From a checkpoint of a small transformer trained on Wikipedia: width 96, tied embeddings.
Each number is 128 + 32 x the weight over the matrix's rms, rounded and kept within 0 to 255. Layers, rows and columns count from 0.

# layer 4 attention output (transposed), 128x96, rms 0.138, rows 40-63, columns 0-95
[[144 128 125 126 158 143 107 151  64 109 141 140 114 115 157 100 170  92 160  78 115 103 136 123 145 128 155  79 128 109 110 116 117  93 132 171 133 114 145  96 106 138 133 151 116 145 123 126 139 103 179 131 167 142 116  99 141 150 159 136  91 173 161 139 109 130 113 145 106 147 112  80 144 136 116 124 171 141 112 140 124 109 133 140 115 124  89 147 145 139 149 147 115 131 112 139]
 [141 106 126 164 106  99 122  87 167 184 150 137 107 122 121 106 107 150 109 121 149 190 103  98 126 145 120 160 152 140 101 140 129 209 114  93 126  99  94 134 130 110  55 102 140 127 129 154  86 140 139 155  89 116 159 136 101 115 135 142 172 115 105 118  99 145 168 113 145 141 109 191 120 117 137 116 145 114 139 108 131 118 107 110 134 158 148 108  71  99 108 177 100 132 119 162]
 [150 125 146 122 175 112  66 134 110 130 107 183 109 101 126  90 187 147 152  36 125 110 129 113 164 143 188  85 177 103 121 114 118 139  88 157 136 100  94 103 103 148  81 108 109 128 137 118 142 117 169 187 146 133 133 109 122 124 138 149 115 194 178 123  89 135 167 140 131 144  96 102 158 103 107 148 151 131 114 160  96  83 125 117 107 140  97 180  86 145 113 172  94 139 109 173]
 [ 98 138 134 108  94 117 159 120 172 116 117 131 141 129 125 131  76 143  82 193 103 162 120 139 100 124 102 190 127 141 167 149 155 161 136  81 126 140 126 171 119 121 163 105 158  95 134 143 125 167  68 101 100  96 112 162 109 107 114 115 161  87 127 121 154  97 129  94 138 105 166 171 146 127 134 106  93  99 159 104 136 156 140 152 151 116 173  72 128 117 123  89 178 146 160 101]
 [109 119 119 137  82 183 192  94 150 113 121  48 152 161 117 153  95  90  91 194 130  75 129 113 133 188  49 103  86 100 155  94 119 123 113 165 159 159 156 122 151 116 170 139 156 108 135  68 153 191 109 116 166 155 144 135 131 149 153 173  88  94  75 135  67 160  58 137 116 145 127 110  79 134 136 116 137 174  94 111 153 124 152  79 167 155  96  85 179 153 152 124 120 128 176  85]
 [168 105 106 150 175 144  83  88 139 161 150  90  98 129 152  82 160  93 135  91 143  44 120 106 154 149 110  58 165 144 110 139  97 148  54 157 180 106 122 128 114 154  98  86 151 175 104 111 110 112 169 197 118 115 138 140 126 135 152 160 118 167 156 133  76 201 143 145 151 128 124 107 106 100  86 118 134 189 142 172 103 152 132  96 139 154  84 157 105 116  91 192 101 137 109 126]
 [148 169 133 101 116 153 138 177 150 103 105 147 150 128  68 122 112 166 149 112 115  67  56 115 149 174 171 103 138 117 146 197 118 121 131 123 109 163 125 100  59 149 175 106 119 154 120  93 159  97 129 152 140 165 104  60 143 176 105 129 133 157 126  76 152 103 103 129 128 162 108 138 172 149 142 190 108  85  99 190 128  77 123 104 154 124 118 163 149 143 108  56 104  75 121 136]
 [137 135 113  88 131 159 113 145  93 160 125 110 145 132 127 126 176 168 154  44 130 158 162 106 126  83 137  58 118 134 138  44  74 134 144 134 170 117  92  88  94 116 136 163  78 166 108 154 156 130 146 104 142  71 141 172 113  84 128 161 149 144 131 165 159 101 144 123 114 110 142 109 146  85 118 109 128 201  99 130 159 167 139  54 125 157 160 197  92  99  99 177 144 144  81 119]
 [127 125 108 154  69 164 182  75 182 134 122  93 126 154 135  94  81 107  99 226 125  86  81 133  82 137  51 177 129 168 143 193 147 135 111 109 132 128 110 150 136 117 156 104 172 135 100 139  97 165 107  93 118 132 119 121 125 156 137 125 153  82  55 111 126 148  78 123 159 143 129 190 111 158 156 126 100 118 127 120 150 178 116 130 171 129 143  58 166 118 133  98 127 102 182  98]
 [116 135 152 120 120 101  90 145 127 149  92  88 144 138 113 155 126 145  84 118  91 123 178  97 153 138  91 110 107 137 142  80 133 109 153 129 115 108 145 138 122 123 136 136 137 138 155  82 159 130 144  97 120 105 123 221 129 107 116 162 111 136 159 167 100 109 109 127 109 103 143 113 106 132  93 143 113  99  84 131 152 154 172 136 113 143 161 136 119 120 145 156 157 177 136 115]
 [100 138  96 105  72 187 189 105 116 141 125  87 133 136 134 136 142 129 158 152 159 111 105 121 102 148  70 122 124 119 131 183 116 106 144 128 144 109  89  91 135 103 156 153 103 154 101 150 131 154 177  51 172 127 126  90 141 179 146 155 130  79  57 103 122 157  78 154 127 138  98 137 123  99 161 118 131 139 102 118 174 180 103 105 143 167 128  91 158 127 126 141 126 132 104 138]
 [200 113 108 125 187 144  78 151 100 135 155 153 101 118 168  79 154 112 143  78 106  42 127 100 156 105 163  52 157 153 108 170  98 121  79 143 174 141 161 142  93 167 125 105 136 163 108 140 117  63 163 185 113 116 119 150 117 150 131 104 110 164 180 110 152 146 157 130 147 144 126 111 134 115  99 120 127 137 136 165 123 143 140 123 132  86  98 167 113 130 113 156 124 107 118 112]
 [157 136 135 145 120 142  71 169  96 102 114 161 129 118 101 139 193 153 135  71 102  61 155 167 160  91 169 100 130 118 106 118 151 151 156 129 109 141 165 132 133 131 138 104  89 162 145 131 174 105 149 131 143 129 119 112 121 101 103 164  93 141 210 112 140 143 118 151 112 113 131  86 148 142  85 121  93 140 102 152 123 145 143 112 115  96  76 181 107 119 147 136 139 142  69 151]
 [177 137 145 115 153 108 105 185  64 115 126 189 113 115 140 138 186 138 154  42 116 141 154 127 127  62 188  86 149 110 100  83 119 138 174 147 121 127 128  82  87 134 140 137  90 154 143 141 148  68 138  96 159 111 120 162 123 116 113 112 122 140 178 134 163  78 156 126  91 133 136 109 155 119 105 134 134 172 133 126 166 146 123  63  92 100 144 181  91 110 142 150 145 133  67 125]
 [135 134 154 155 118 125 119 128 114 107 100 200 119 149 121 113 174 139 136  93 111  95 150 199 106  65 145 139 148 112 111  90 191 185 155 143 131 149 118 119 120 113 131 113  85 121 113 107 171 118  98  95 145 135 123  96 118  97  99  89 138 130 146 122 181  96 137 120 136 142 167  86 178 148  97 105  88 192 112 150 164 138 132  69  92  88 111 160 120 127 173 100 170 101 117 102]
 [ 65 164 132  75 139 129 161  96 110 168  97 104 126 131 150 115 141 123 151 139 137 154 138 154  99 190  74 134 122 158 135 133 172  96 151 116 109  83 109 100 110 102 173 157 100 138 126 109 111 141 149  42 142 116 113 153 150 165 126 124 154 145  70 139 148 106  79 103 128 118 133  74 145 134 138 142 164 130  66 153 158 139 123 150  97 141 184  93 168 149 136 119 146 121 138 103]
 [ 98 123 120  99  99 160 179 106 170 151 146 139 130 135 147 105 127 125 156 166 134 130  66 114  78 122  78 142 154 171 150 222 138 106 137  93 144  88  88 101 107 115 153 141 107 173  93 181 122 123 153  34 136 100 108 121 146 178 125  95 160  81  40 108 149 105 106 118 160 129 141 186 158  99 178 124 101 103 126 119 174 202  92 101 133 146 173  76 161 127 119 115 141 119 128 124]
 [131 142 116 121 151 121  85 137  87 170 113 142 105 116 142 112 189 133 173  56 126 129 131 141 135 118 161  77 153 150  94 148 118 121 148 128 119  98 145 111 109 128 137 136  76 171 128 160 122  45 190 115 136 120 108 135 128 143 112 120 130 163 152 120 156 126 142 137 123 120 119  87 148 124 122 149 151 120  92 153 139 147 108 138  86 113 136 172 113 115 124 173 119 145  75 157]
 [141 123 150 134 112 124 113 124  93 131 127 227 110 127 158 131 168 152 173  81 158 111 141 169  98  15 162 129 152 148 126 177 148 105 159 153 145 122 106 125 134 103 134 158  51 159  78 207 117  59 163  86 119 101 119  94 135 114 113  58 160 138 114 115 206 104 176 149 140 109 124 117 164 107  98 107 129 176 160 134 139 145  64 119 106  95 118 156 104  99 136 109 169 129  60 134]
 [126 113 143 105 168 117 111 139 124 127 157 180 105  97 123  93 151 136 177  69 142 151  76 144 150 139 180 126 156 138 115 175 125 157 118 117 130  95  73 134 130 138  88 122  94 154 123 156  80  99 125 179 100 149 128  82 141 137 127 106 138 182 118 115 128 100 166 120 171 149 103 130 160 126 131 139 145 122 149 166  97  83 110 138 122 104 120 152  90 153  99 112 109 100 123 175]
 [ 83 118 125 111  80 164 197  92 152 124 149 125 125 134 162 112  97 103 131 206 140 126  88 139  73 134  66 149 116 152 155 206 140 115 128 125 151  98 111 118 115 112 163 145 137 130  97 167 110 149 146  52 148 113 115  89 141 180 160  97 136  86  37 112 134 138  94 129 150 136 135 146 133 112 159  90 131 114 140 112 153 178 101 152 155 143 143  43 165 133 140 104 144 133 155  99]
 [117 130  94 145  89 127 163  87 186 178 104  59 135 135 112 131  92 128  90 181 135 162 115 111 125 188  72 169 122 135 125 129 123 162 110  79 111 127 123 144 148 118 113 103 165 105 144 100 133 204 114 139 112 126 153 147 100 123 128 177 144  96  81 141  71 154 104 133 126 127 126 179  89 141 164 119 115  94 110 107 136 129 128 142 143 182 149  91 132 114 121 143 100 136 169 137]
 [133 121 121 148  83 140 179  79 171 167 124  96 120 145 135 122  88 121 133 188 169 105  91  95 104 151  79 149 132 162 130 163 112 125 107 123 141 148  94 124 144 123 121 108 146 131 128 134 110 151 113 136 108 150 152 116 122 163 131 114 145  81  55 108 115 148 112 131 140 145 115 200  97 101 154 136 119 127 150 121 157 125  98  93 150 154 132  78 136 144 107 108 105 106 145 114]
 [145 139  72 113  98 173 131 118 146 148 127  86 146 134 103 152 143 181 125 105 131 161 149  87 124  75 106  96 120 129 161  76  57 139 131 131 168 123 149  88 104 123 113 175 113 136 106 175 169 166 156  72 138  53 153 167 101  97 144 179 143  84 130 155 115 141 124 147 117 101 121 159 104  66 150  90 122 159 102  91 151 192 127  86 147 192 170 161  98  62  98 206 133 168  95 134]]
# layer 4 attention value, 128x96, rms 0.146, rows 41-63, columns 0-95
[[193 127  95 109 154 151 116 136  74 114 155 138 139 111 116  83 171 114 114 106 106  95 115 122  81  92 144 120 141 139 117 128 104 121  92 122 161 196 163  83  79 121 134 114  94 140  96 115 124 131  89 143 101 158 129 174 129 109 122 130 157 152 130 125 152 100  90 100 149 129  81 123 159 152 128 133 152 157 110 151 131 149 153 120 113 142  73 169 138 114 178 136 126 155 151 157]
 [145 154 119 101 103 126 124 133 161  99 133 134 120 193 149  98 138 110 145 113  91 113 139 159 104  64  80 163 146 172 158 114 180 118  96 167 118 114 157 125 107 169  79 100 127 153  77 124 134 109  93  89 144 161 115 168 145  95 114 105 135 101  91 125 176 108 137 147 171 143 172 136  93 169 102  61 131 153 139 114 167 135 148 135  95 118 126  88 132 152 100 109 163 105  94 106]
 [120 106 107 131 162 146 125 139  74 110 133 126 127  73  76 178 152 141 156 117 159 134 132 117 127 130 143 119  91  69  59 160 112 124 119 134 119 182 120 136  93 131 169 146 104 113 181 111 108 115 175 158 118  76 148 128 110 171 102 169 144 135 138 158 117 151 116 137  86 103 139 103 162 123 125 208 135 114 109 164 110 127 121 105 122 134 149 153  98 100 113 142 103 127 207 125]
 [139 172 129 159 106 107 124 121  59 159 142 155 143 117 201  89 104 106 156  80 157 140 141 101 202  99 115 117 173  85 113 113  92 139 187 111 118  55  78 128 134 101 138 143 127 119 147 180 123 131 168 138 121 137  95 105 114 163  97 157  94 129 168 120 102 219 118 150 122 145 114 109 168 127 138 149 111  99 206  95  98 101  93 140  84 114 145 176 167 103  77 118  96 116  68  95]
 [184 180 109  98 109 117 184 138 117 104 173 170 145 200 156 121 109 160 138  42 107 110 142 151 163 115 110 150 147 168  87  87 122 125 118 159 138  62 141 146 152 102 122  91 129 145  72 134 149 119  65  98 119 161 107 114 167 156 134  97 118 119 106 135 165  84 135 125  97 115 111 130 199 177 103  91 107 135 161  85 112 108 132 136 100 104 111 135 108 183 133 125 161 122  61 115]
 [133 178 109 126  58  89 134 136  83  84 138 111 115 122  96  97 152 107 137 197 130 162 123 147 128 121  33 108  83 172 172 112 180 113 138 129 114 135 107 166 213 151 135 107 147 128 135 118 144 128 114  58 162 149  87 130 137 111 153 139 115 107  83 147 159 129 166 147  87 164 104 122  62 111 117  67 136 128 190 107 154 118 160 126 107 131 188 133 147 147  91 156 152 117 160  56]
 [139  42 156 160 179 102 134 123 135 130  55 120  99 169 158 102 148 121 134 119 149 122  77 154 131 143 156 140 116 161  77 137 127 127  89 134 100 124 171 170 170 130  78 149 142 163 103 141 143 150 128 118 165  93 102 104 101 121 114  44 102 189 155 111  88 128 148 102 113 108 173 111  63 134 136 143 134 103 185 156 162 126 126 147 179 105  79 123  84 154 142 117 111 176  92 133]
 [159 184 128 129 136 142 139 143  32 123 180 134 178 104  96 130 113 146 115 123 145 157 146  92 143 176  98 103 102  99 103 129  48 129 142 114 158 134 108 135 129  53 147 126 107  98 155 142 126 111 138 168  78 129 144  75 135 182 167 144 124 134 153 130 135 139 129 143  80 106 122 108 229  92 129 167 118 114 125 144 113  97 135 110  65 157 145 186 144 104 114 171 118 145 169 134]
 [ 98 126 140 135 133 172 145 134 129 128 125 134 126 146 141 137 152 124 146 140 144 140 147 128 174  74 158 147 118  91 123 130 148 139 119 101 114 149 165 200 166 135 175 146 132 147 134 116 108 122 112 139 185 123 137  86 116 156 128  69 147 162 112 139 101 168  91  97 102 131 157 135 129  84 159 130 117 100 147 111  95 116 136 134 181 124  93 129 112  65 114 105 114 130 105 103]
 [173 148 151 166 103 112 114 115  77 132 110 129 134 114 156 102  68 112 110 144 105 130 128 129 135 159 121  89 117 155 189 100  59 128 148 102  93  96 113 151 161  97  76 130 136 126 140 148 147 130 156 157 117 146 137  53 114 116 143  81 127 173 176 102 123 155 147 153 123 183 122 121 106  96 133 117 122 129 187 146 130 103 122 126 101 120 105 167 140 143 127 132 117 190 136 131]
 [111 175 140 106 125 106 176 129 171 105 139 109 140 186  85 132 134 158 127  85 136 125 141 165 148 104  88 162 114 166 107 122 156 127 143 157 120 111 135 148 179  95 101  92 154 147  91 118 144 144  80 100 113 110  98 100 178 121 146 125 139 118  98 151 152 115 154 106  78 102 112 145 143 126  82  88 100 131 144  88 103 110 128 127 119 143 152 103  79 192 122 151 182 107  99  98]
 [147 149 162 179 127 136 123 141 151 133 109 148 127 137 158 121 119 104 122 150 126 133 118 128 151 135  92 121 108 139 172 113 146 125 128 129 109  76 110 176 146 172 136 149 178 144 106 119 173 126 124 156 144 124 173 155 140 111  98  81 155 137  40 130 145 125 142 115 120 130 110 119 115 123 109 113 124 131 177  81 119  89 150 134 168  94 181  83  85 146 102 106 145  99  86 107]
 [ 78  49 183 149 152 125  82 101 189 141  61 121  94 171 138 113 151 106 137 141 133 119  79 153 116 138  97 144 100 151 128 151 149 122  98 161 113 144 146 144 181 155  95 161 148 147 101 113 145 158 117 184 125  94 106 136 129  68 139  74 152 117 113 146 108 116 144 100 133 124 112 124  36 120 110  94 116 114 158 121 163 176 141 131 171 119  97  88  74 190 132 136 143 147 115 151]
 [118  93 134 147 179 122  93 107  99 140  86 147 127 181 159 123 137  91 141 145 152 168 106 128  85 189  79  96  90 126 112 147 119 117  81 175 147  97  90 119 112 160 111 167 136 134 111 157 166 134 175 154  84  96 166 185 124 121  58 159 135 130 109 128 107 139 129 126  93  99 121 108 148 133 130 144 153 102 131  84 137 131 154 142 131 136 153  94  66 184  64 124  88  95 101 164]
 [116 110 101 146  87 131 119 114  49 141  90 134 125 158 141 182 107 114 157 165 134 153 129 148 112 116 150 124 103 135 173 138  97 136  74  95 118 130 124 178 152 127 125 135 105 145 152 166 149 114 145 143 118 136 133  73 104 159 118 102 114 105 174 116 112  93 109 127  50 165 203 147  58 100 169 158 118 110 106 106 130  99 149 129 127 145  84 137 172 113 159 108  76 151 109 133]
 [138 136 139 131 123 105 143 112  45  89 121  74 148 142 114 140  99 131 111 149 108 133 122 130  92 158 103  95  65 151 120 132  71 124  99 119 112 162 113 162 131  58 102 119 132 125 150 145 138 147 128 176 100 132 166  28 125 123 161 111 136 155 164 131 135 148 158 123  70 153 160 130 129  89 136 156 132 122 113 184 127 136 143 119  89 141  91 175  90 148 137 189 123 203 194 144]
 [139 122 122 129 108 118 115 114 144 129 101 138 109 177 113 124 112 124 108 151 103 123 114 170 123 122 121 153 102 186 210 114 132 127 100 107  99 126 142 162 165 127  99 114 164 172 124 124 152 135  81 133 137 142 140  92 155 116 160  68 130 104  96 142 128  92 135  79 100 156 127 153  75 101 130  96 116 144 118  83 147 128 145 136 173 127 112  97 141 146 161 129 151 156  91 150]
 [166  79 159 121 148 115 135  88 175 127  65  82 126 143 100 139  95 141  98 162  84 119  79 135  90 232 135 131  81 185 150 139 119 123  98 163 116 168 130 139 146 122  72 143 178 129  89 128 172 142 126 160 104 112 178  97  90  87 156  95 156 107 162 101 120 130 130  80 121 104 164 127 107 110  93 152 172 116 103 122 136 151 167 131 134 126 141 108  82 193 111 156 112 138 118 205]
 [121 135 127 138  97  96 116 140 143 114 116  92 130 144 123 133 158 108  95 153 122 118 112 155  72 111  99 126 147 173 146 123 163 119  83 150 143 141 148  83  84 157  98  96 122 134  95 109 133 147  86  54 140 168 138 174 113 116 127 132 132  78 101 117 181  50 147 157 103 157 145 138 109 182 107 125 149 147  68 154 139 151 154 133 113 154 129 118 132 158 120 157 145 135 128 118]
 [131 169 105 115 110 109 143 117  43 136 128 108 140 126 120 161  74 137 133 123 126 122 148 123 134 157 123  89 124 122 125 119  49 132 129 122 112 149  86 150 118  66  93 135 122  99 147 168 133 139 147 178  88 122 153  60 134 142 126 130 145 134 209 112 124 153 150 139 115 129 168 139 163 110 131 185 129 122 123 157 116  96 117 110  74 146 122 169 116 147 101 155 117 176 179 159]
 [183 134  91 139 141 173 114 151  66 133 193 153 137 101 119 101 157 123 132 122 133 122 150 121 129 103 171  98 125  96 111 114  87 126 134  84 148 140 117 104  63 104 143 119  96 121 168 125 107  97 127 124 108 158 119 127 129 155 132 145 107 175 119 123 129 136  99 141 142 148 101 108 204 127 169 157 127 137 128 150 128  91 143 130 119 130 115 171 174  51 153 114 109 150 150 131]
 [167 127 125 130 135 115 121 129  84 113 178 101 156 140 137 111 121 135  98 101  82 135 129 117 125 159 135 110 108 150 127 147  88 134 156 120 142 152 109 105 128  89 134 101 128 118 118 129 133 127 138 135 126 144 103  84 108 131 196 156 121 147 165 107 115 117 120 147 131 169  56 113 175 123 136 132 125 120 132 158 114 148 140 136  91 155 122 187 181 125 131 158 104 144 161 128]
 [192  82 146 140 178 125 138 121 108 109  98 134 112 114 145  77 112 124 147  85 128 116 102 133 133 130 222 138 120 120  88 106  88 125 145 100  84 137 150 171 152  88  82 148 154 143 135 143 111 124 137 167 144  94 101  82 122  92 131  65 119 243 146 119  98 192 183  97 169 101 174  98 125 119 124 130 141 118 201 130 142  90 116 132 169  83  86 149  83 111 153 123 114 208 144 130]]
# layer 4 attention query, 128x96, rms 0.15, rows 64-76, columns 0-95
[[ 80 122 181 174 121 111 148 103  99  80 138 130  93 126 153 127 126  81 139 111  80 110 145 134 107 133 148  89 139 104  97 143 129 133  92 143 148 146 195 149 162 137 125  97 129 140 120 171 138 145 120  94  90 156 175 151 123  92 139 124 135 174 129 123 129  90 113 132 112 128 129 131 141 154 136  89  89 121 127 124 106 117 126 125 140 114  98 140 138 179 138 132 146 151 116 114]
 [103 104 140 132  95 133 156 126 149 122 153 100 140  84 113 157 111 108 133 215 123 167  91 103 102 116 123 146 107 139 132 172 149 141 142  96 165 170 132 103 137 122 131 157 144 115 156 149  70 143 131 107 108 143 153 156 137 122 118 147  85  98  84 151 153  84 108 116 122 108 113 147 129 118 112 113 166 118 134 104 144 135  82 135 117 143 170  74 129 130 127 137  90 147 145 150]
 [125  89 139 158 160 159 118 145 144  82 150 171 133 129 113 115 148 118 158 162 130 138 152 131 115  86 163 126  77 124 101 177 104 125 130 155 137  98  93 113 157 151  93 125 106 145  94 154 107 136 115 114 138 156 118 101 132 115 110 108 108 123  94 110 146 111 138 155 124 160 123 122 147 187 136 110 136 119 148 112 101 143 102 138 126 119 130 120 170 143 159 145 141 109 135 105]
 [156 153 115 101 102 123 115 117 144 138  67  93 102 115 131 162  90  98 175  93 113  82 138 140 166 173 129  92 153 132 108 120 129 121 123 159 123 139 129 178  87 156 119 107 108 114 122  81 102 144 104 162 168  54 142 141  89 145 195 167 147 157 147 169 141 141 134 187 145 135 135 139 123 136  49 120 136 157 130 150 167 132  90 164 123 155  78 141  91  93 133 108 116 158  91 160]
 [119 107 127 129 116 118 139  96 153 152  95 102 133 145 119 170 110 179 107  70 109 148 161 165 158 104  89 128 138 121 105 139 154 139 122 102 138 150 172 124 113 123 144 170 109 111 135 123 149 131 133  94 176  65 169 133 152 159  92 113 160 133 127 121 105 141  90 107 158 143 141 129 153 111 113 122 153 126  51 115 104 112 125 133 114 132 139  92  83 125 120 140 144 144 194 127]
 [177 115 100 108 117 105 126 133 125 135  48 119 133 165 147 139 125 122 147  33  76  94 162 141  85 159 110  84 141 156 110  72  94 108  89 130 103 129 110 106  76 160 122 129 100 110 126 100 152 152 146 145 121  63 128 151 123 154 158 184 157 170 159 159  66 157 139 152 159  80 131 126 111 107  76  79 110 172 142 154 143 136 186 165 128 176 114 148 129  98 113  86 143 148 135 140]
 [119 156 153 101 129 121 168 159 132 108 108 128 164 109 134 120  68 113 143 167 107 109  78 117 117 164 136 152 120 126  87 119 126 113 170 112 147 144 122 147  97 138 122 115 128 111 154 124 104 127  93 130  90 141 137 155 141  92 140 122  98 109 117 136 190 151 122 127 127 129  98 154 119 135 107 123 126 127 135 196 113 192  88 132 117 150 154 126  97 152 143 119  99 121 122 139]
 [117 146 156  93 136 102 128 165  83 122 170 111 113 173 112 107 126 168 133 124 151 135 105 134 119 145 137 138  98 126 108 148 139 101 172 190 147 155 148 139 145 131  97 126 151 159 144 161 151  77 106 120 112 115 134 133 152 188 144 127 111 111 129 111 164 127 116 133 152 196 120 125 146 107 159 136 146 104 124 111  83 136  93  84 162 128 160 148 148  90 120 129 127 127 124  92]
 [114 125 112 159 106 147 154 113 165 175 114 166 124 158 176 124  62 164 118 144 114 159 110 114 119 170 115 123 134 138 165 102 102 114  82  73 120 130 150  85 135 160 121 119 158 120 126 127 150 155 132 101 119 130 124 159  92  95 110 102 202 114 118 142  90 141 107 107 112 140 144 135  98 101 138 113 124 118 133  86 160  98 132 127 129 181 170  98 166 139 147  90 184 127 118 106]
 [153 146 130 123 104 127 147 113 151 140  68 138 167 130  98 120 152 157 137 123  93 152 128 134 113 145 116 108 156  89 134 108  92 109 123  86  88 126 137  97 103 113 144 123 120  83 162  99 114 154 121 153 153 127 118 128 156 128 122 103 170 127 130 165  96 152 122 123 159 113 154 164 155 111 101 119  83 163  95 102 171 123 143 170  84 156 146 133 129 132 115 109 138 121 165 142]
 [111 167 135 130 145 156 164 130 126 122 191 133 161 136 107 130 121 135 148 162 172 188 114 112 117 101 127 176  72  87 125 182 147 135 141 107 142 146 113 102 140  98 172 133 149 108 166 115 121 108  88  94 116 183 124  87 121 148  88  85 100  87 110 100 154 166 121  94 137 131 125 150 134 109 184 134 151 105  68 137 102 105 126 102 144  70 193 107 141 100 150 115 154 112 153 115]
 [ 89 123 177 137 206 147  89 173 102  70 177 142 110 125  89 102 143 109  90  83 156 133 170 115 155  69 148 188 126  89 100 156 172 152 154 207 181 145 151 140 189  83  92 140 119 184 155 178 181  81 131 112 119 147 106  98 106 144 141 140  65 160 167 102 226 169 149  93 103 188 137 120 161 108 195 175 181  56 102 126  74 145 111  41 129  61 148 107  56 119 128 204 131 107 159 102]
 [125 102 111 108 156 120 123 129 131 121  91 136 111  81 135 133 136 138 150  95  97 119 163 112 118 139 156  74 128 113 128 108  90  97 139 108 148 193 120 148 105 150 116 133 126 125 158  89  71 153 171 138 132 118 146 130 129 129 167 171 119 148 134 162 127 149 154 122 103 116 122 152 122 131  90 103 114 158 117 121 152  97 107 148 155 130 122 149 144 163 169 127 154 123  92 120]]
# layer 4 attention key, 128x96, rms 0.142, rows 64-75, columns 0-95
[[187 128 107  77 148 126  99 135 106  97 119 127 114 152 112 150 125 139 118  83 100 110 111 136 142 126 155 171 145 151 138  79 130 148 107 126  96 109 136 124 123 132 126 126 125 175 142  88 155 134 135 145 109 106 131 129 108 176 119 127 180  77 174 134 123 141 130 162 152 111 121 107 117 150 144 133 117 131 122 153 132 167 138 118  57 130  86  92 117 130  97 103  93 119 139 118]
 [123 162 107 131 113 122 137 147 118  88 167 135 151 127 142 126 125 152 141 208 157 121 104 105 112 133 129 173 125 114 132 185 125  89 167 133 117  88 144  87 104 138 138 117 142  84 166 159 113 112 118 113 129 157 145 135 105 125 104 111 115 128 161  87 120 152  97 141 148 125 129 189 135  90 160 140  74  96 140 129 118  82 124  98 120 130 167 104 145 140 124  77 132 140 151 111]
 [112 126 119 118 151 104 116 156 137 141 143 140 113 121 130 126 148 187 131 134 189  99  96 126 130 150 118 162 147 143 134 121 138  65 111 141 140 134 127 120 132  71 161 155 162 124 111 105 136  97 131 153 151 137 125 110 101 157 140  81 156 114  99 121  97 153  86 100 140 111 130 155 152 148 104 122 119 112 140 121 136 114  99 154 145 135 107 147 132 129 137  87 120 108 128 140]
 [149 131 121 137 137 152 159  75 122 134 130 108 105  98 111 117 143  91 126  90 128 181 175 132 132 118 106 107 114 124 122  59 126 255  86 141 174 130 109  84 145 150 133 112  95 130 124 131 128 153 102 120 103 101 140 159 154 142 152 127 122 118 133 160  99 143 153 121 121  85 147  36 115 134  89 124 137 213 136 143 179 109 161 127 163 115 117 108 106 156  92 121 141 146 138 124]
 [128 155 134 125  80 143 117 156 130 136 139  90 149 137 107 127 109 173 130 153 119 145 156 153  98  86 152 152  95 114 140 140 134 126 179 100 129 139 144 159 119 145 128 121 145 145 165 102 116 131 131  69 177 106 146 122 135 106 104 159 115  98 167 122 185 159 156 107 144 113 146 145 119  36 124 178  70 125 103 166  94 131 191   0 141 135 153 102  83 124 132 145 116 133 126 114]
 [124 121 144 132 143 171 142  62 116 150 131 109  79 113 127 119 144  75 131 121 129 165 140 167 147 109 101 104 139 130 120  50 140 255  96 137 161 142  94 142 132 127 131 111 101 132 142  99 123 164  99 132 130 110 139 152 152 125 136 131 121 122 132 180 126 111 127 114 124 124 143  49 118 147 127 117 150 219  93 138 168 133 143 135 140 123 109 126 124 134 115 157 129 127 132 132]
 [130 150 168 126 115 122 142 111 132 142 124 130 119 130  99 161 151 118 122 104 145 156 137  96 121 145 136 106 118 128 157 155 144 120 115 117  89  87 102 119 127 124 164  96  82  95 142 170 114 147 138 141 102 116 105 144 123 124 135  95 135 110 132 153 104  96 131 167 104  91 142 110 161 138 132 128 137 148 124 109 169  80 103 241 117  81 133 118 148 106 114  82 129 172 164 148]
 [122 126 138 136 106 123 104 182 147 160 121 133 184 130 156 145 115 129 140 148 133  98 116  50 127 136 157 117  87 135 137 164 118   0 151 110  98 122 148 166 114 129 136 127 129 135 107 128 128 116 139 136 148 109 113 111 109 116 144 132 106 119 137 107 137 121 150 124 141  96 129 202 136 133 112 133 111  90 154 154 145 115 121 201 113 135  96 152 117 154 135 125 113 133 122 135]
 [122 151 102 143 127 123 196  80 140  92 131 120 114 143 137 144 104  66 135 145 128 141  69 142 103 146 113 127 119 127 119 112 150 234 113 118  96 138  83 139  97 139 144 133 130 113 117 126 158 190  79 114 110 133 130 121 113 122 121 113 162 118 142 148 140 131  97 125 115 116 128  83 126 163 148 159 162 186 151 140 133 160 137 176  91 139 123 101 103 136 105 157 132 124 132 152]
 [100 127 146 108 146 142 155  76 124 116 125 120 100 140 138 134 116  92 142 129  95 180 146 178 130 120 113 139 110 140 100  81 142 247 106 116 134 154  85 109 127 133 150 106  69 128 138 123 108 151  95 100 125 130 137 126 157 116 120 129 140  99 111 163 121 135 118 121 113 122 151  62 126 139 130 106 155 185  96 141 140 140 122 157 164 109 145  91 135 140 139 151 148 138 170 113]
 [109 119 134 140 107  89 122 192 131 119 122 153 156 121 127 145  98 169  99 188 131 109  94  96 131 138 146 161 137 128 128 215 121   0 170 108  87 119 127 124 121 128 114 130 132 131 115 149 113  92 162 126 136 113 115 124 124 103 117 116 133 117 132 103 142 130 130 114 131 146 131 212 158 138 130 147  96  40 136 109 119 133  97 103 117 132 140 135 120 140 150 121 125 130 149 143]
 [146 123 134 128 107  94  90 203 129 106 118 134 156 146 133 135 131 193 100  97 121  81 105  95 128 127 168 137 121 117 137 207 131   0 164 140 136 128 162 164 121 128 132 139 159 127 130 118 107  92 169 131 121 112 123 130 118 103 122 137 125 126 158  73 155 125 148 117 147 137 111 215 128 105 129 128  98  48 111 124  75 130 136 137 125 115 125 161 129 127 174 141 126 116 113 134]]